Part of a small language model's weights: 2 heads of 64.
Each number is 128 + 32 x the weight over its row's rms, rounded and kept within 0 to 255. Layers, rows and columns count from 0. Numbers have three digits each. The size before them is the row's rms in percent of the matrix's.

# layer 7 MLP gate, 448x160, rms 0.2, rows 346-447, columns 120-159
098:115130124116105110131206136132196096118109100179131083116140149125089116085116215131101102173089075094146132099149138135
095:172099123143149109078127121140068093137114074142097079111143126161053098091137134130137165097125147058170115115159128098
101:134129114175085084102124173126162106200103149139106175137124133125128194088103114101187131144130157104075069152152150120
098:087134091115110120136057070106171174130104121124164158139144147161133115100147113163128160147177140101126124159155088141
101:143142122164173107113162096086115110168111158113144155161147112135165126147144154111095118153131154125162124178062159090
103:185145091166092115099097113184121147110120056138082135108126183097119115109111108168088120168074157144164088104200103148
101:110124152154142129099112102113192107198151118190185108112134139139173118176135096158100129117110113083106114143179086128
097:142057127196099091088137115136129072097128081068151125090124111112116132146131067103133115106123076120104181175146162128
099:111129145171086135083168178178151138168069126094126171114120107141183109130137112149160210152121161159054122149106076132
092:127084140134152107050123118127176204110129123116096086123173078138158132185129175082116100123130121141103133159126190148
100:114095115033133086154144099128174152172107067112131111121131163164132115087104112112128129147160130122127100150148117078
101:087148155149159217155123105140123120104153166093160099139098148076089151095136175132155135158131127125155140146127164149
103:140118136121150081193106139103093186139139111132187125133143072091097076148106146102162088127112073123115115149139210113
105:108085147172150160119142160128141149164141099167188125115140072101113069166144126095147053077148136135074142204164148129
102:084100109100171143103156115095143156160147089179117147121140096093122158115110198176091136153167119126095105100137132147
101:121125119144143150149122084140111152110108133176093183165159151130128149150111082187158142039132161078129136125101081104
103:150109111079163143173111198146079152098172172129150177121114077122172165133106104133134189099081190095189134135146133098
102:092121142141049139150170080152141084114163197116198136145122121109128146093188129206151118143132159137103132145163130142
104:189120085107159080151166073101103151133149124143125173126144112120103148097141126118148113236132134112113143122079133096
099:132153192134101106125124159114082143119124203119105076128136150185132104131127108086099126192170108106086137086073104140
100:150098133194162073077205089144146160143109092126142159120080111084170123137104080113118127123166097106092145123117101107
097:114095176113156181065114147081140067108117145156108182143113081135152113133144096177096095108133121109199145132168109122
099:131183119119121114111106140091116104040130104151140098161138113159147081177079118123057139089157094129056116178131123126
104:148130109107118110102095140130159132146106096117136167157100158140123134180088137203170175107133078231094100145175124121
096:078105142123189167127091148139149134104165146132189167186035111149108177129131123146114112165140095095113093149099101142
097:189173120160083183151117139129127097206151126106096145145154120110093115151124155196109079122084137217125141130125167144
098:145156156174125151097168109092074158130153113116146154099115105084155134119142103093138139098103153131153144130195118131
107:158052159116202164135128124129107113171103152122160120155128161088119114107162161108074098088136169197093187123123166112
106:130133107080173065140203148160113169195086096112175153125097101123109197135145131106139176107152144142115095115125101097
099:151141075152188214134112158156122100094127098124088130093121123103098113175130074141064119099154162128117113177192139095
105:194140101126114056142168125186135079140153088117146135174104105155174095163145094083131188165112163159080142134110076151
101:082115095125139118111115090113095104133124158124119135111123222125140110133144100126148105105074086095142135139167128149
098:073182070105093133148105134113139110115144040165144119107137169094115139106107132080160100133126140142098099140121127127
103:095097098104122134111108128117112142059179128129187081160129117115161166064138115153092140169141121133106156130135131125
099:124152136163080154108121131080099184140187135106120123078174104138141115157060144127223137132075081133088178112188171110
101:092156147182141156100215129133135101173102101101136098114115134109172101069115149155209184089198117156172163194093156061
101:146087147140110153134178140103110079100135098082092157073132097107152112136181075094099178111102157093161126136179151130
096:111183163134140156131145128119084126154158065189116103113100067150160100126068065154179211127169072129162088132117155098
102:111139165155123080194148157150090134129102191041169151170069200140084131088163121102162181140098135135178160094170155120
099:101133112133119116200096105164131146193144137165130129156115133206123153076126114229099162097056126086127122090106172073
098:156081156147156119145148148091151101074156096129132118111096166234114052142165100113143111171147106075133102116174129097
100:088141123131143136167141149113138190129118111107091072170137115129139123166162094144143122118129171180187154079145098096
103:106111117132113137137144169085156140135175146150133170138144096117125138125117148137172133072074178164120140209146067074
098:091090083101148062091128119157096114140124110088104125103155054092133066110125140131140150113138075121131128135084109160
094:168123102117076144101152108159126121053146139129099116126083108109110095130152152124126194105095145114156094114113158103
101:172134080115062138079124148116196143138138068127112201107144119164130119113135129114090169113103086169146063128150119168
098:131076087148161175139143103092120105116150119113142115120114081120162166105096054157166091146078125141082083158096131159
099:094143123124176107081063126142152093113185111165160164113137183110111142113097198095155115091095103148200129131119168095
099:122096068161129144108084187094159135096102068123053103079081128204137181097109139152136146107159132186089165073099144080
103:095084119080158123123132176111127183142164128158110181086106070169192127107151137130111163122093179135149103177111156193
099:155165094116128137131106150186105069099127137168183151145116100111133112126186123116103112102158107129099074119203130061
096:150143105115134164100163115155123131126183104162133141172087078101145082236131149125125102170134079024152157169114167140
102:109118113177151144171103084141161153089132105118121123141126129137155075163130153125126137113158144134025125070135133148
093:147065107134117182184167078136113112172118145172191144162158137139112170125151106064146134126122136165123114146167113068
100:123146186128173151071128167146114143088110130217123194128121143125101085146082118131079156100114062124102122145086117160
104:121123115119121070069173158096102131155142095132136040099137136083098110133062101159093126176188093131125101152173209133
101:136129113177125171119151112117091119141170133124040146088123134143109081166119121152118128169076147175103095123103119113
099:083089097143106150103082122157174150154130134105101089223037137102141172084166149123107108134103144153140096137079100082
096:123104106101121106095127109107128121098089154118092107135177114059162201143131188146152141103068130141100137071093101112
101:107109081131138134121179127125170065131168097156197169116113151135129140152202148146115167178177118182065178132167154126
102:078143128092089159113075159143197182184168166085179132080119095128118129104154121140112068123154103115159178110105120138
101:157163122090190165063105152070131062114093131080125141108129093149168147131126165171157125113134088117128162101076117126
105:186127117116137113124126134171080134191150112158134143171114118179153162142131120139130102123183163119133137144163195088
095:150099129148097119130087111136107149152165148186161108124102134184111121087175123161135159120110112087050131179152075092
098:124149097167117109138124146151153094180143104144143115124124122140117075107141235126130122145070160164099103118138128101
100:100088122105153158138158136164118091154158130120168070175082135178083113122134110078163104064144120141125162099174169123
102:111119124128134165202122143135119105023130137121122166118091089104185144169173187141081156164145151148091151110142120165
099:139111132118124155096125177069103142117137098093126114076101171132121136090070095118109134107096118113162112202145137116
098:116175142138200125108147103091084160086173084059156142160123133171109137127144132102102128120099115179163149055132123154
094:123132197077082161146115150145101122133100165086107179129131095123144198150100106143190173216141120102133097106152151088
105:091111100141103079157141123143133130139155143156135108156098155138136144197141177184134163092086132117112158087129097131
102:115105095142123189062091162128098101141134113209155183161110124141168180171106156138147116078128126126127154161075165127
099:078136110132134074098108099143119136159126084093129090083119101109081110127119176106173146165039101066130084145109141131
103:145100135127107151141089084154162186100147181089173142151128124143093173131125121069099130136156085130083118164151165112
103:117157187078158150016095151092153094156105210139098135139123145120198078106140129130126131152167108136132138132172181149
098:139135096140198095137126148148104128073137111117165139111138106158147152109191113057113118164096083119178131121085150138
103:105145120114133140073087074098125168155127117130142129139153108103121151137057124176123126125119135156186125147098095165
098:142116142166161080094136126104145083125135133154132147109144145181081103131145168129139171125095057206177088107110100099
103:100106118114128086114148146147137192139088132123164131134164118121138200091086132166105175088069135194122101094081087127
098:118072110103127131112160157118122118155084133118120121130132159084132099147130088191101146132132110199162187145186183147
099:149126124140106149120123152160119065075126112106202166143092169101068174100167093170154126184089103094099114161138153119
101:100183193190133155153161149068144109139113125098134147135083136156097135137069162077102079112132121130113140151115081135
107:117139148186172171162143133063154123128161099098146218070102109156128179067088047097148143118120167177109103103154127155
098:087095179140130131133124158168119128084179126146161130125092096140084078112167132077128165142152159143104196159164138137
104:113108106110119084109128102100130170095160086090136120145176183085111166079156117114143177158113164097176148098133121135
106:114217137125080151150095159115126064096145117132107121201142165102096154159105126124127157181147102151144156127116163134
103:057167180167208100150124071154128120106162105087213146147113131139096152106128089097153165137179132157076116180148068149
101:146088117115137132153127141153110181137101099143155168065117113163107172094140123108120110128149140158183128160125087184
102:128089085116076105158115187100139089152128114130119157122131083112095125151106129163176131129147172076196050154176126124
101:088150175103149082140146150141114139177125121065138082085134134116157127093172158152142178163107109116131156065090135078
104:082146145121115121096118115090140174104114195134174140157130122078160142105196131145085088087132073076167054092095112077
105:054130116173191090118137098107152142119116140093123135165141130125126145112167132085119162128104138114210136118151151118
105:120094161078143148119180137098140161160127130131166116122185129110101113075120118140161155108107128151137128160162134073
107:108101177123094176174162120148143142155188136132159157083189151146092078095167109115132046106144119151061146179124149110
088:136164090145165077120097138098093165089150207104152134076144217087082139151125107173105086137143083120146136110099087170
099:117170129089121120106147103167127172089189142146092088161080115116181130122112089184128113117081159110136180121152065136
100:128141140185155059112150159125107122087128071107116089146182087094119180092111125172168167146152139106104145141090102099
098:095150144127156113093126144138113121096163107125138171161129134130074143086097127127112182145106121127140092193084205161
100:112159157120155079184156119158153140173175207144177118107126177138139152141144133116141074168125105151096129109159181182
104:116052089136073098127131168099139142145154116098113093125122151087210125104079114151062148118126124132139118121087194198
095:106109151096143112139187096111127114134148090130153112138180158142149132046117077131099145156117133095095117083122081104
101:193132112155129121134129135129119127127093164176178095074139135088164150154174092146121155113094122186137094130098202147